config.yaml
n_layer: 10
d_model: 640
n_head: 5
n_kv_head: 5
head_dim: 128
d_mlp: 2560
vocab_size: 43992
activation: "tanh_gelu"
norm: "layernorm"
norm_place: "pre"
norm_eps: 1e-05
positions: "learned"
qk_norm: false
attn_scale: 0.0884
bias: "all"
tie_embeddings: false
parallel_block: false
init: "uniform"
init_std_qkv: 0.0327
init_std_o: 0.0
init_std_up: 0.0327
init_std_down: 0.0
optimizer: "cautious_adamw"
lr: 0.000629
lr_mult_o: 1.3
beta1: 0.9
beta2: 0.99
lr_head: 0.00534
grad_clip: 1.0
warmup_steps: 290
schedule: "wsd"
decay_fraction: 0.663
decay_shape: "linear"
final_lr_fraction: 0.02
batch_tokens: 131072
seq_len: 1024
doc_mask: true
z_loss: 0.0001
train_tokens: 618700000
steps: 4721
dataset: "wikipedia_en"
Each number is 500 + 50 x the weight over its row's rms, rounded and kept within 0 to 999. Layers, rows and columns count from 0. Numbers have three digits each. The size before them is the row's rms in percent of the matrix's.

# up: layer 7 MLP up, 2560x640, rms 0.0286, rows 4-56, columns 128-255
# down: layer 7 MLP down (transposed), 2560x640, rms 0.0197, rows 4-55, columns 128-255
up4 108:566439523443549460462543493464499596517467520623464565508536476504521470537512478493404418504488489515457519415486489462441489423481463550542548477594521418505498541545479469428470540436494475420590498534369436515578483511605571567531537459402450498519553578536504492502540516543461548568493586523545559444450437493566528542549537540493535517474500403541444569525485451445536486461531
down4 099:456534488518482437469465532540494510536474422519609411443519527435540435470431513552549506436535421429513459444629495524597572539440500575529525449506489662482538500426508539523494523502473488521449587445535527528501469492508532489427543533585483438588430513468405523515454427463433522469564582366496420567420440547582485585548444500507537469612454556440514469521509484517502489457450
up5 092:485490523601507571511414478535499443442468510490451428522411493462507520644499608549506519516496509522502490556507525560458376505589477550471573557404511451431527548458526527531516464448371503430554524536471412598455516549562504504439454484535425473488543549561449505483528493481464491481460473567452563535435476504469482412482477459523447546500485506485491499553475446515493441473504
down5 093:539550505453530513510501459497498552574545414594511455461459525459501426487383499605564465473433483555471504602594439479441492457474523539490503488470453534468470531462552510416510447623502528460496577539341492506512456441513535543446474456444527528454496510540555456412497443496348475526399585486521451510622527551484521559505511426528505436486521556449390473450416451388461505486506
up6 094:510495430468446508510457454453498493501496425480514486593391575531541484557477568531399456568523470520472527499479425495417504494494555462446462500537573539448459510516471531539460486510458542512506533510440497516447501605462513567409546537461494598487513608499475528533606461492450594487562489483482339510471499396535555482455547598532418504573515454598458505518548576578457513535526
down6 095:396496496479513488463473532522547478454445479489505479446505438464452473510482521585419494499484512555467612496568579499541558430495478527521536479511455532456494463554528443490483599562469460502491389367554520583570490440484534509554475486543527453435484517447513479539513548509452462533535514488461556505510476500522438444516426435481536549512534545510498470528545520519445522492456
up7 095:416445469480508403552511582472564559473354569540438464425511427539529407610507502578524415545592510522478539525516536374544469429530493577510502451490499579453600417494427480406414568455496572488433499384445519477518512483454501451459445443471546485450492482448500527582514485501481338514480527452549539564465503440533444473513561573419478527535418505521522506542590548480614475487494
down7 100:552523544545518581587484419425524478598608509497563515578485582503504531475470537440482525437460492459600517536526465539552506568654484395506522573506471478542559489530596489553541450481552499529588531563521436484520441530563498572544437616453518442607579571519454441409433460538507604452487494551490499439508490572578545488426487472508578523428579486500568433502438401561371518512444
up8 101:545509524530514576583434492512496429372534614531513453475497516451462529463518586544495454534568521399499520530553489462510489477582524533491520420515601441471506422414551505500463487465504513489499427515511419496526532481527519385428465421502498515573465490568459403453487559506464496549457486483574477562515485480405520568446591547451449525483471472534481495523475589552517493470512
down8 098:504534507455510561460516531531573519523498515502549510606605441581449531571468497348573553443513553439605461486516494568445615518539455419569563477538542490497519495535437438478475441519521465410540532540427446548470493502521558564471468585547526486484493537532530504541538419499436520523471606468395429507493501468515452476527480515597486479573530446436580439425475472513464479504562
up9 098:528498458392533428583505482509462485548510564421512523572524540574470570506393451537482513513579525590537486488522476469465514512574459509468518471464546494566506498365503506558505471514553466571490567515467450498543398483407514509413482532436446440533448564498505502533451556383571565524377480459512515494550516619564464526496511577439467459440498510494515488464540452471558452564430
down9 093:498528527503537514559466489500578546556537490561463570480540482422581543432518496512475476433475565461413509513490518527473491441458506481530501510596478516478527505554523538419516568644443479456527454470515554513517461479573534492568494526536451505427431460463520528456533415499497437419560495354492517470441491443422497466482479397561566482486524577546585427580454484540488471438480
up10 099:513528538447454473453453478466544496445539536537520469477470571554462455560473459544440506531586490523480430473533544503614503424599536539397586421475526544578556447515421491468581596466529524511469407589487462532493425489432479431524478467576504435491458564459520423451502499514513454502430466472465554522366487562500492500551427479439506563442371552440512529513554470508468484457569
down10 101:567473415478551610606504539595459528446512401506506474565586461472537491503525483472528447560454443494388534509459480479407464472502520516583504478638543476476412485440561549510580628553471612507525443465543511526468415517507534547469485572491516417511538493560530459504501443644505554426589490527555464424525513478548481473538522507484517567495494497514536464462485545487573590507520
up11 100:598517453613509407445492532475548527508451566569412576455461469541404524477464477451465467462519571473436445560459532533532447579483512532505532527522512534568514553467466481474604433435529483444540498428471458509542488552527543492535486485519547505522535493502483439461589485412534441435576501484391557474515468468574567503600516532471494511490488420623462541526530463446510500533525
down11 100:492480497400426526643462422541471406566486393523563465591503518433562462463495534612560504484468436569540562510552424460453548418523561531528459444474453551442447527428542459529457611641545489538556499488527573506488539414480434476478506499489383478511443504544494479497404524488585526469419468568490485524566513492494463474442512476467522546532512549375509489527432561577495486465474
up12 101:532534533499555525599485526535514466604524504462520410550324453479478569468470535413448497520641469531480332527502377528430546547570600471532520476565546477558406489489484489468514479556459597484505504433496575601472504474422532443519537540448474479509544491472417457614392487503576488465413539515423467500474466474419506444574633524449416568602458462495516555527454480509443438463488
down12 106:549574492542535500469532498531504440428484472519510495524560497579505450444488549504525514485491487547518532480542546480504479448504400501528473586445404508541579489486493521525437476500528516426537476547452496507451515512556580563513417457578477476619433504531549540447533430522506479508481514469451488486561523431515476460463439550648462403566529507528469492520551591568550516494502
up13 101:454477453427466455515451583445477485501509530481531495500464486497558506537528473522518484470502589556530391513417481526528453552589533518521519524617457494581498486439534536530564521374437513461467565540522379498533523452452575501488424472463599484450423517544424527430452545551511600506457494527485508519441524457554435467648451517499422482510416464595503413448540473633425469424506
down13 092:529510578482509446523472447558484536567449547461493447542489555460526512521495512470516471473508492486463483464501484475501491449458490487535531488567459407480541452541507517477466528567537484507527476411450540494533510458521376462436446512521532625517571455531528559529576549573443511592475442437485518436466468596429555602462467477574524555442493565481473492557454580419458447473448
up14 100:530434404434467482531560471470399458553525516476520514397536417560532528552615524500520429497405397480457436511484452519415431486471438579526601514580561453481443464524512483396470518547502514418552554486536485424470436426485477566625589454402472542494491518547473473464548482604520555567451462552501420502558510492567515520468532564522531578489550494543517459594491553562598533547475
down14 093:463518493433555577495466516548519403475545428588499440516521528533449472475426567514487533411516534520553456451505432429565640494481484493528483471456456556456504430553437522510438509464399482525500451458456427518495570480525486536543549502505485555554547467455423535526455505478556484505453586396502550488522519444449439440488476499571477497451479489437450479479505562590419496464454
up15 105:453468485479567479471493584510423619501543529504494590464420511664563537522501503458528557493414503474514532448514433483531472479561515501412589594570424505511509498476542479533480523532466522497500427490479501538603471500522480565499532494491558516499500520478584524503564605461564532494426458538563507499436435408586560454555503494553469546437506455477492594466509363493502460404591
down15 093:498559493514516494534435457488473461539568455483491539549567449460470530493504460419492484434555446531444418511558515431503496457434448502514480502479565511530524491443480486460512455500521535514502538527401471465433419474515481554508475586454513420532483457561405441562529445519479504511511534395584560422540530542571513614460507452544506531493440397588489511433511565516469529476472
up16 098:505535515529453506498502570588500460458487534548435517469413479496578535437391541509523396490509546517550538553435498414497516480477478577536443464537453554446501557479516615443538409507528551444498557530403408517524547529513542490435565544450470554545499405456437550529550529505451505507488525478504565497518504445603507526406480554505501545533543436494446519525432532567448504562511
down16 091:422448463517515416543479417475504568465450417580528524446510510494404435506573445446473465554529404475526634454536478467537503453504494530571592479469489423455519375458473480519526519386463503484520472503485621494389516589555552562551434565553511485446525419486558491505533512522489510517540561527529447498475432606498498522520520591467554512517472462558575516487504544474477530530562
up17 096:414458561479500444564581516479396530571529509476463466469425564488522478557476549570455427502520437491444447506507534569583549542490489525427472435523516605461487513509430515536408520450596491529547415461526423510571492497449439498500564536479495459482526489434522354546477396553513489557542488527553602562429486556559531476559517471578484484534530512544560421489457483517567515498503
down17 096:542488485490572569499510378499517459368430413518605443542529507482488479496468478471556521562480580492553497415499449485416529443476544482526469546450504520440522513472535468579487528456447581437555499540479535482460447553445573450481551525501494486431521539508456529458534549506469498501530479585493388518510466435478511509531539592444488541554484515467481500458473514547500537344584
up18 093:539434446444459483449448469554447432450502421525506541453423618551534478503483586443463552461565508520499497479413510504426542541553500492537567515480497536546456446505506513436478501501386529516505447562535482545529452507506518599517571459545511457499446547368471511519531568518526401547430562476516481541437464559588491477524404443431511438479447552505412529540532467541462466543406
down18 095:478521559513515557444482508507511638439484519562550507483443429511434545478584467521524512556414520492463524473468527415509494492480444512497522491593489603406529513509476485352528625448540444532523586363451472483469476540518464504420406507354473558441563421506454516544476494538537554476532485565608553559543455399475487512493572567599605536430469532567515512496505465383451418380534
up19 106:518483502458507451492518418433536474550537516499511507522432489498497436463472537536404471594490490504519477448455376436490496562500537454469517516391540481472534494503495516579519538466472438490517615522419408473555566515525514487406560520456477492590471474524489464619473574401533499424446519597512539484587553517402415530536481556411425565541490502463502562470509466449565507552476
down19 118:542499493538466530440446524469539561378558468633492463579550512581546534613492585485517507473486550486441588533491485437560540461443453576483463501622421474466466463531478459346469579513476456543581427526515447519564499490600442516451440490438489519469595460473514519536459483534437480524498511489542486503548528482581461436528516472466498492501575526417470486542558470462510546314513
up20 094:415506552513537491436619444457451495511497465492505550488497551527576478564495502485429550551485516455502495500380531438480522524491441490504477555489426477544532549475485492500505457563607495431591401480511431580573490458505517440537447567592579507541405418442445479564539457532512500550543475529513492491551551499471573532580479426479541551495503442479467597464462551528522540540482
down20 096:539470481508407538547490449562584485503512506546487492506492535494461517494575464490523480553514508522538558563546540468511474529533562559571482521607543472469470405522579552464445560477406474595490480478488504439492560446425471479617455517455470515411487490510520379464531505563606635455446491542524495515508468519550349506447467570504451556599538580566533448572539484443440436482491
up21 105:415503440542564436513514412547485501505454436468537533505405564568516479549444571502504457502402532433451494530525451523581416519560551533538560559500533493507452474479585527443480521483517483472595474469450479453479431560512407486457502494452543534568586574458530425540390495428579529487482475542488493451585461382546478471524540494439435527481431425536460585573490519513565619549403
down21 104:475528495508515527403423538452577453521562520519494532520566409490410547498559470482571480457532488553522627448469418501531509529427391543474480458598413526446520493523444531464503550531465481483478505562418484589510580411551459471597499467505496443440389478534459558601485549489468486535440553429515502565446493511499446546399505493582560441493485491587503505398545529495484423407512
up22 106:381458499529454403537479498474434422498503482440480545501506581490585481501521561411547438517503499481530538408516563408529430558474584507388585484575577597566513489538535511589389507481499501527538495499469517518527524461537513543608479513531434462461550478486469531462524551462498608437470590487561426485483484498452409508511463488519512491437571489490506515574538531491483540495495
down22 107:543583522467552480499454425509487622526469503475543528459499503557442481480494523519414523482500539523453457501465437553532511419503541418513566506513444412486556493457433553497610526439484485470495448447463397428485499529443461515464533507491573485541389458530578490471508511530487479498480535453461471495486510559537600479459563535432480531534488483605467492425457429491484556477512
up23 084:444534535441505457415510465494518492451521534519438521432573554463476500521535491467521476521506472544547469468579490565515497553593543503460506400462558513563508499473500543395489452504520495586456499534580457527540556475415521529565617513510374483472431528484425508446564430432484541518539559520492477440412530563465449484589513480481506417474403396504568458504571497499521449526398
down23 090:506560529505548540564502485553579632531451452550451511508543507407544511529539509561508422582457454431457518512557428407355546470462414520546452581498482465495551481516486490489530567495508525544481459517487439406483473481516599592561434534451568547497575476513526546464409531473520487565568523556609523512455450435509557480533463469453604579499518545463458388518555488435433477509570
up24 112:489445567569389480505495537557444473497569543506536537480525520551544541472509515522424502555497514496539520474416431490456503428495455395424464526524495527466524426439478482562420511498532562439551450501508493498562521423594550552399557439583508496537511455567466552564523484570451475483516523457528472547411511482633505511618456578485508589450530483490542527520517428611555499504506
down24 113:412478483474563452524469483490556483522510477441506648540408479483469466488419416534518589445515567505474453500525467470582448564521555467538547502434562490503513496456437554563593426550500432520619469439572494548509500550399452425493458525480494466586392537534477474544534453482517517449501460551423528488484493587516475484543484424425484473561460564468423511465490519513471529380531
up25 098:461492538597442539418446524559391510443507507493484527506521480506526478500534497515578474552456525543482449454448455453567494422503522489366538444515465537565542456449601474487519576457538522564569415508478449523385497401474515494535545565503538432544418553435371523458548516574480403515501421438536558482472483520498527500543559497540457463509389479528485527498430518573534506494420
down25 108:513472547477599457577456554562518515465482496483494580592475442505539504441551505409493504451591523451653393494564537477490425400464444481529496491469524461510506508403441449563561465431497502550426536516442484533434472599466449529349523598489465559585511597495530461511508447455549658511579505480596437493484572481541453585516455519446550502478476525382443474468494472435493475353530
up26 099:464478551452498513514423514524457558577466449511544530462505479450466518515605547478411472527501448491490504559523397522467562521439547500472523430487451506550506582539549538438527472526432474439510554438470489553509510536519490574521419529469456559450560492497420461461452463483549411523425452584528493495448486423548452566445511505542496449504465496433604518439499482441458510574426
down26 103:457537532546511549456501506489532518453499561527474557610432492402526523491431536453554560479474475418470571443518485509477418461524426456528520640549522526508559490524488495524428555481546426433542531436534533417495464483551435581486437513459510513472541434523485570412438534633471569450489567497564575417605544507479535502386505454471491576460474511509459555500505539422385612494519
up27 106:482566456554472523586509447412514534398448524565511463602460495565548583541392530541435511469488497459480410425457501520426524495593487518507545457432560546563491476457575553471513474504442476525394510453449469527465542545498569482502480518562500522517508522482491403547414566398487571511502493564504509424527453436452525477501492550459599503557414446527436601429561397387462585474469
down27 105:444535494439499501479489501552525489531535510454592476464542389532440490424518487565537559498514484505537538499429485495469456531453435532523504518571467432538526486521437488531590489499562455473627484482509532568504438500469459477482558478389462463488497548484464493452563507580425501469411508491447539580436506599500466476546487544521405519479613521614481370576468532519499469409518
up28 096:469456584506501506558470544477536472459505536421470461432508399541608478503487520521431574485495547479519447458456559504543569409520566493548426481553510478471482558462451438532445505453510453509589470470443474559458539517479477402469514469453510497445459474500470452554607499576369457512523461540427481532461499473560460507551506475486472456542480512559601457604530517497482440483586
down28 119:479503495556548475547459497531521434510507536534528472567437500515483444433517574554503483518502416486437567629545507476430522447484527627420530447468455421490480409559467519421473504468486471475420538494500494476515473476413504435478505483395497458541533520538581472589479598468531553474492534553589492532556481493465457571507437482499525562511545497546437378493391521494458541460443
up29 105:639466480543435487508544470576483505563556502584500427492498600501431431489582510547584535499454509441483430451600412361464566504550522498532464438455593480481517576489515503450564470497522540496487435513499513439472535533488527474494460475520497533516515473404437513474538451590447521590472487553482506442477505508519487541534564518530554430577541565513533534383543511498502584426490
down29 112:441493461472566607490486481495490512491462518513476584561478455562503506505429530451439471636470582504540467521544545527541484503552491499514562489525424609444486485436449470557518519507539458545524515535500383457511536424493467525480525579416561500550508454509438457528548551443543549422498512640516469444525451564508491495474521408424494534474446441480399442567513518583453434463385
up30 104:577580497509389503586504480468427519431478462475479421425509512537467500488421435457453526494451571514513412513487514561417425505562461584489529524512576413490515572491442431468497468494528462404459480527493451481628398573471528498461524488488519488559506463488536379560496508586491424536444478514452495502534527486490583540482559521477554625521455597492554495506426463501468486467517
down30 100:400516498486520478462554457464476423579500511523544660449383570554467513531578513454483495498558502539415558443449504477526572545513525543456497488465420479501492519512563557438490540470485455515562518569491635499481547455547517462479399537469477526542474559536560489499515508505483501528443455469527433511489519567531372502562523455563492478420513458597497486492515561453540574609583
up31 105:535486488522602494621583485518472535503416505468496541463542416529466490557531509526519502540523528518511358487538480440496566481467520440461523497537536467670459520499558430523516583510412500490453489416499598483583489484562465516520608453518449405452486502521546507476500636565455500528470552551461602496489498489541459512550513536474408513446627463500548490466507458512449501433488
down31 098:422488453509465450583461499486573457505510510468567476579384417522478590538457476513523565488515448611492407489413529612510552450476545621534510560486488509520504549533488523535519437490493563469557513545488471460499463551434420410493473469504498510503508522515443476547452522502531462446444361494511485540544479481500557544483515478432529559465533527454426555523478507532565564423412
up32 091:511454543564443436492587428519494556580447549574456443524467531492508487510496532540434521590515458494528485560481425478457441471466589451563539459517504532505568645477513491498532389510499443486511536442578444568469473474484498537509544508570483603527523526522536443521483482448443469552465465623511476474465554449572415598509542542491491469500603579590467460452457544409451480508531
down32 084:461453521428530505509467474509449494474521430493452521557552472518461483534552476465489438555508559458530403400530521523534492499607520503469544477475537483577522511562527489491506489423520469487521444447403475415389529517506475438571506478481524472492501442478441542514540555476483475532574419562517525504502431517479597402522426495462496547445444443471524614606501407521517440575540
up33 099:451458441468557498508439557553577450489461472516602438410519414594542541453450461558519537453480528516452426436564560430555452535488468519495590443452525525567501584574516499453498519545483494539578529530491478592456452466617480531588517524533489440470476517586525462485475558411494426501487571445425422453537501469479477488466467550473515487481550531475432548529522533468598471491445
down33 111:522516497401466525588430513592449504409553466477518540625467529439445429467379465525497490512553583547553454539535568444493524441541462462516555489507481465531534455605505478516549467469483492564447462476485424466527528485539496541531525505544569517495502506534505513590548477405492525439509546478602417538493514534631495489488431512380566501465419615502479485461510441500478525454436
up34 100:464468560504538493557530476489478508484475443373570421534542506488529523526508498480516524563473473612588412560428380486444444507545542477547509506461591486585458457512519527544487474530530519485551473497498441432521427421442491498418438500545471447588487504534536468502398551509460587501460437563463446470456476505429476481573436409504548568560447434469490522451496390614527552419507
down34 089:485513534493478581443493580520491498388543510537458536471504476452514489462484517575562568374508443470454516508525574437520406535536441536477434546534478531480533391459489490432545426520454522587475565502520541506520435346450507507502547690435529487561492437477523598506533551450546457548490486347505501576557503471439514539492499589422558454476516629549538489600505463545473514418495
up35 105:429414475500461524592451449491451489510453428544467503503478497541509467477530587479419371467463475483577477464547573468464481503549454450382504465572624545563511571527512458476469504441413634479540467495458425519521438536474525470566472508479549511481499459548549534478464598626556492479502495501479485513493510442512484516509496510622566585489494492608481547507464453546542514470541
down35 101:582519521498533514597486501420480527585532491474512443479487503538516501534448617538555557448594447489365528537381422456473533544501588495570539454506478452387502457507547595473571548534610510505539566523531522476531434615513425535429472507585502466481563521484468496632533427442512411499522454485489484476505509571441444480519517538406462534528476573439583428549599459483453464504472
up36 100:526442543470504505527606453546523585564454504520539463528485541487596435491458530420513554504431466490568302462424485521502442569495506523503462486482415493590406581523500468511510490587532499517406523579464445451439465415538502480473601570515451445520507455497426443454454556512455534421531495547464528579531478477480536505438425491542512571523461449412597511506396511481481531512563
down36 104:509501532481451608522486532492488502490568466503544514526460517501444491484474494521444320563463414499505577636547531572585514324595526410558446465511486486463484519519558500529487515440546472484517528594498456550526496527535552497522466512437515596577549529441478517477464545496482519494441534564506509495481508502508455492556595499550490430500516517488443447450494511540470463507581
up37 096:514499565525518478477565511439513459499395467445470509441558651601477682583467605578453473489537512576512448513416482517552399448526455499531422463406475423559490467550478509482499480471469565529505487453589476486462525547542607478430439502573611463459554458445513450501464467531527456523430486525432560532479427490497589466464574569505502583493510591520521557529580524528474628479515
down37 104:518580486468593445572471451503446466504498451526448505364509424493452479487486523491512510463539442368530514480546582530501465513425437421453513669435466580516502448541587465543559564465539437532467546505482485498431473529462471530525504443464449450480558516567497541498546546444518506511620387399562441543456528574481472543486502531465413447522472532531460550538514573529509459382431
up38 101:378457480535442434437469493524429529455449439547472482420460586453547583473574501458528535510551546540490488486477531449553510565516487498447523519483520562554491439507498501516446462415492564444453482480578497499640404571515536508570538473542360496472508474488473482481586522542502490512376536543466443460579477454563409439468484536569478469381521462396536438474478534478530620421449
down38 092:501574424530486550546541543499509543502483387472536528491537424522440473519421518507373448427505467497493434527463353519476565387501528455548477540484425430456555530430485485493501520497541487510517491501458443524510548409480536507474460561446529508474489548506555501552508494418542481551580482524445484454467458452543622519549503544447500528581525441586419482476541458519495492641562
up39 101:493480466510492485445563554510474541581478479504480493411569558449585627463612487532441561524583473482417497534577548419636515489464515516470476453482501483509463509462452567469545434440530454564517449423557564508494441455561513443533512440460400494489497495372446460562487480464519504533425458464480514483406414439555497562432541555562555468515470494411490414513497507472494615396551
down39 108:520529525560545510429452451517436475558423582535527476476528516602554487518492483488542430562457547527483557532397492471484532581493495490437509591622495555467412490562519448303478500585504561566549483489533527466534463449523477464514510618448550469401493428532455398472495553593496512465516542606474624557492477425504499383424538521481501589546481482486532511493501575482509517449539
up40 091:588539505447508502480514411569573446476455517534609453508468460520553553428505526415466480543543537554490513541419491448502492474539474407515508467515529428495539556410486488542576460612481585475495464455464556490526444584559529525470432497512432492574459475545579535614505527495495538465583448523524432344433537474479482537487574434470475489489486576562521458421570526485535510554532
down40 087:379453565441495461500489535474482553496499527509534538481530503503549478514495407526522513475432472526564482534566487434522485526471434509468477528562440542482506465506522578563400544516511464491479525454494397522498500507463514511555489519468513525461495392479499523389542501573404409494487515401516570601437488555465502478567537556502498496522476463490462537620560500473493505430452
up41 101:482467501488540579492533490409494582509495523457512528565557499485464566495549478419536451540570498564482551515506499469446523478528519446492543491535602571593600522494482489518535449506574640464558525565468414554463518488535612482443459505458528425506501465554623425518437553461454497448516538539523561525352479398498505478511521530540518431376486569436549478442477454455508508451580
down41 103:542523436527501524425512525398386487512488510385446529533519570440500466483470546465456523477479546447520497513537481627440444584569476523566413359410572441448474554497617515522543426588467462418519582532509570492533471515485527387571580480528500547499529565458507566488494535476517586561482478418454539494478494442486503489514543440507537522562644477537486480514547512444494474561502
up42 091:544521457449481428484553521469537555520464563577578531409473441643511507505415519569489463559532548479524454517488477494455468520480511457493529476463460498486423493486520459484502449462594462496441534516509536425514536411531577494578486518536570562550539528523535497517552539513551512536455468516520441580430529502634477512408453510462430604573486427565546495443495501503581509493466
down42 091:492403478498505564511460513504629498523565426516495543542613465457484551487540496531456503562554586485573574472508559539504502492539470490442464623550523482523414534531509487564516538411522483498517457564567518491466476438514465454557511479497532493522557488551455467473435512492500451535468469605533441404524426480481465493530481417493581568536472523485531549430410565518485408391471
up43 097:464457490461534430543539456508513505513576511497531428491422399502568431514527452401563521459525543519563445585428430491557555546534522452607493505584485452550452541440512446622520519434513549522571499465439519534437502460442448564570548494397457460524340462500397519450456522470578559466531493437520489462430404537428434415437462461437564519449476448409512526421456481556494429495575
down43 073:500479528494470522533550496521473451490480489492506599447550540522472555530488543506427459283468491482461499473473519489442481439555504461443453464396513526464594539534628561378408513522508458465457492515543428554537503439535567438477467541505573542494544465496554594493531457544415466548493514302531502541584471416517527507497535519561471514490475509616507540562486494504583479513467
up44 087:392581443469555563515561545626571503554476504527517456443507589398457536581464464486451558591544493515533522477533578450518448447493507436569490501469467452510515526453477630576459419457441435475576493494479513500486502499549592490498492470520456497526584539400427465537573496412493536441497487627540443561534530461461525572553423426514548451544507501502543458524440590476436509467499
down44 074:494485603602478510463476521428416463470547545515447542419445500595533540452519520505537490546496609505484510509519489529490514473498475524366556465494561479460516444471587417507444457524499517432499469495479466447542514496493575519574512496521526482477454444503579471509506506545475475530499581509454579489446503443566402471396623536535468553438556569399553497456489406575545535463510
up45 099:544462504513557507483528438436424528466461553449479558506508646533561592516485575476508459460522490513378514581457481526562470521617545481475457487521468414460505463514543532423462470509575584503579564538570470522449473421543532477481498455522537487492480497452439430589459441535505473455475514544507547461480477487466448515510583475565515504496510595506496541464487495571488469496526
down45 097:419506481537539448457443590541556435461543485530482515478428396469490507485495420490529451417491512478561448416583492460431477467500520579506495494547554524551530460432385494518527549476393459440482524420393411501535483436510453537582529505493418520482526535503483527501534580524467532455483515397522426517501588497571478501494517485524477466459436375514455555513483450481496525511490
up46 092:526564483532563424505524509582454453553553543505535504436506474444534495452417485456409486484563479514539412433508462468491474496510569539514479488503541543476603502484538468436493448494421490465597530505397507522430487561516498565583477573525436463530464497441481483496472468531427447524460510550475462438530560544484440519554484423531359424559455526560585529516484429568485624569430
down46 083:495467461551448652495462468488595398394442432525515534583447513417478522506543462471475527412413514489491514501561608502468505486540461531441504530455508499475497516511422445499438531531549477445455450576571485467520542489516557504520497367405622517479465474545569618512490614475519618618492488342556578471580507466464575481352505500468618599557477498454459492493417581483516445504478
up47 107:426529464428563476564500515475448601505559513469459501539557547531558451449431529541513465554461473492464486444510380476526537510444499465496477521478463478556605498426472529469513507515547431500473478491512519458546515550465577473575509463450486446416483469552421453528547523514456537485555608477506524519461481393595515441541544475514548490544417430433423464518504547459559548487498
down47 105:472414538529471495471529460513585439526477491554450512492470470465564513522523464512452517461507493497593588556512481500460538531515482512464391373480464538476424518477568453502446545529539533513481479510567500529517487453484491455457429558531446603582591576472539497512483479454593466434441498519500454582461471546465393527512535554539534505525509512468469447501543554473518478399546
up48 099:591456508468499536477473546454519541521422552535517468482516585515570484526474474547544433484436559576464469530482495454565466422427547506500501470516494607501532570527475463516434421479550542460527562509504491428498568386442428560517503653523482522397510553498559475541491587454526549582437571487542511463493483489578413593457580541442536451517542568525452450484513519530545545554460
down48 102:535483487524492474480508459519486499533478540529504487445512405581424453487451540569558518560566433596518606478464487509529524487545589514464477505433577540409468512549521380525503475435489601613481494388448454472534424453425557498543523553559510428430456479507482460520509550467511436549506425751541508519502421470501542462529483503533525447534512508498502498501493523457530560408488
up49 100:552532531562430510547552483490463562568480520496538515494477562511476519605478482493476520488544555444416492536465453499510449466454515620544431522470542551459471427385514491492449528484498455399468411559385436505511504479563516492421431437478478508470508483483533501488516621402531517465532453521581512471437519519527543505513440535513493464523565466493432569483478532536626430494418
down49 096:406514498506599512521462509527528581518490497521570557522513474461496442397551465474490476461523455446490472512477598575443560569491525542525483549547465451446444533524502564458534460500500467474536520498554566501483535415483469476496539473348476496526441494466495466486600605546461490536457554512478450405664464596491504560451509475470467503522472525438498492501497461507393504458482
up50 106:555571494498462443539545488494487506521577574474514552528595509491504463491499456402511502506482488485452504471400505526544478516477597446567460568619465489599539491504496436456500531435475519437456409498427418512508416449456533539582390485450553511552481408533419459457532478523542495573560562454514447401469455450594441477558532465461424528549489397543503482475506455572552506580423
down50 087:433504491430508515519475505464392466477518481517473568573454551431480516532516468477447496285487497498528457499553572483504513528573541482465450466413464483476538500427556545487496488540488522505470533502517601482554556560552527531438546495457567499503499590478530706511503463490500546556522485291453472539547457535483523531553538522540615484518515531487598545533434404453489421503540
up51 101:495423412577520389526552555493405511472466537562446566498434553510474454557523476533540441527491516463550501503484493494556319388478447483493594526397477402465560437490507472496427419464535460518543504517499526401552432383592445556527568586570569446413525500536530539535500494525483480519472516470545450443528478506507512544530534589477534471390429529500458449443446514516545476516547
down51 094:512507562510492464523441501431539443403508548541518479551495489521438538523529505521437510374513524545523553574490437520489581545477453641521503419554465542536514537521389490460522539506456525536478482467444517581535556592433513437551484368458439530472516580429514485598462475428512399526438493453429437563428479426526435462451530427628496551592427522469434486474520538465538521441576
up52 092:530568497563564500515402475475492452575569564425529455513575530560448462520534568489499424615574501516455511460540577454496439450527546587408618461425509477508532507512551609553574488496524586554438464404492451478480484571491512482547447573574474538584472541515494436517453498561593486405521499595536477443515445446461451602485505450433454464492432578544409533504390557667505486531542
down52 079:490543452455451524558623417454490514551545502586487425537525462409567584433414509475527500562463677507613425482568448460527594400460472546551337484470564532442551492447565433541438503529511429486499511462438462527538469454481468571444404564398553526537418456514500493548532530458444467596519526602476579533555482516549429477582508497548492515499489478478516452492497492488508452515528
up53 098:525482509526404533463488451453455574584398413506502483504536598457469538601504602545440530489546487552542446441491478543401516511547455577423470562504570512478473578498474513491467481503602485445487431525573517512590542510532433505550549471487450458506533471549483441518507534434369430560402451496439473453560429506419477518395438583523456464452532458504605535528452499490524436511592
down53 101:465465457498487489505464584554497483473491378444609492530522515469501507460447576571497520372461501477537429522519451455507642465432458530583432553427503403526563485578483489540549506541513456452533542487536513556461490516426567566422450458529500481585426546433509523435519491539508470504558415409559459464509465512479512524600538519400445462481558518515535510528504425381483484578512
up54 101:510470517469512578481517522458514489495550556429520561489460476436452455431579450512412430458427447534615392508483426447481508473522584528554451431589457522599564506411467560533492489571501475559517511439427454469509448385506506500525447632417461403421510412588515464522524568519486538454554545500452489507470473473614379537495499395386443503435527537451500532444537429465516623575458
down54 117:499484476510463437465505493488446435606486517499478425471418474476450422576505427408516506500573502461531514411505479546474528461466534438534439570513577533498353533476571355450423523500537515473533515506490582398489469620596495505502551401480526475430499485481483561456471503446494464460512404518504508479508466478503576529472448514561470506496513542560530503419520433437492527548539
up55 110:541403546441497541408462530485476462474502551535414517487410512512570524514588413471426503519521549452467492432487498520559539561548498456552524468543506467522563422517516534501502542504460513410520610534361475479531404488584549552540410535463446512512503468474498523489494529561489532484411586537482507512428500509636456517522539420603561568435430501478448508513383484529551522518508
down55 122:451549602538429445589416408506553480483521444481480514432465558527489553411553513372487511446498485570489523512550514523499467494461425528548453501502494537476547459414500488426478527538521442514500514499460529461433464604497495600507416567440448390479525446499545529463484468492488447468487493524543521483572544493455586542439529505528563485431481503438526512512543447406446395427532
up56 097:529488526502453547540505437577447454499458504466464615496592503563487494575474547537454518504430493555396562451428449532485544442504514519540540516482476484504526459406468541519545597432503532463500486522448507537511519549489526537471491525540597491493429530446526540630480556482509494541470476534548526511452539489528514545554522504394522550565457542637485573480502511562577484557495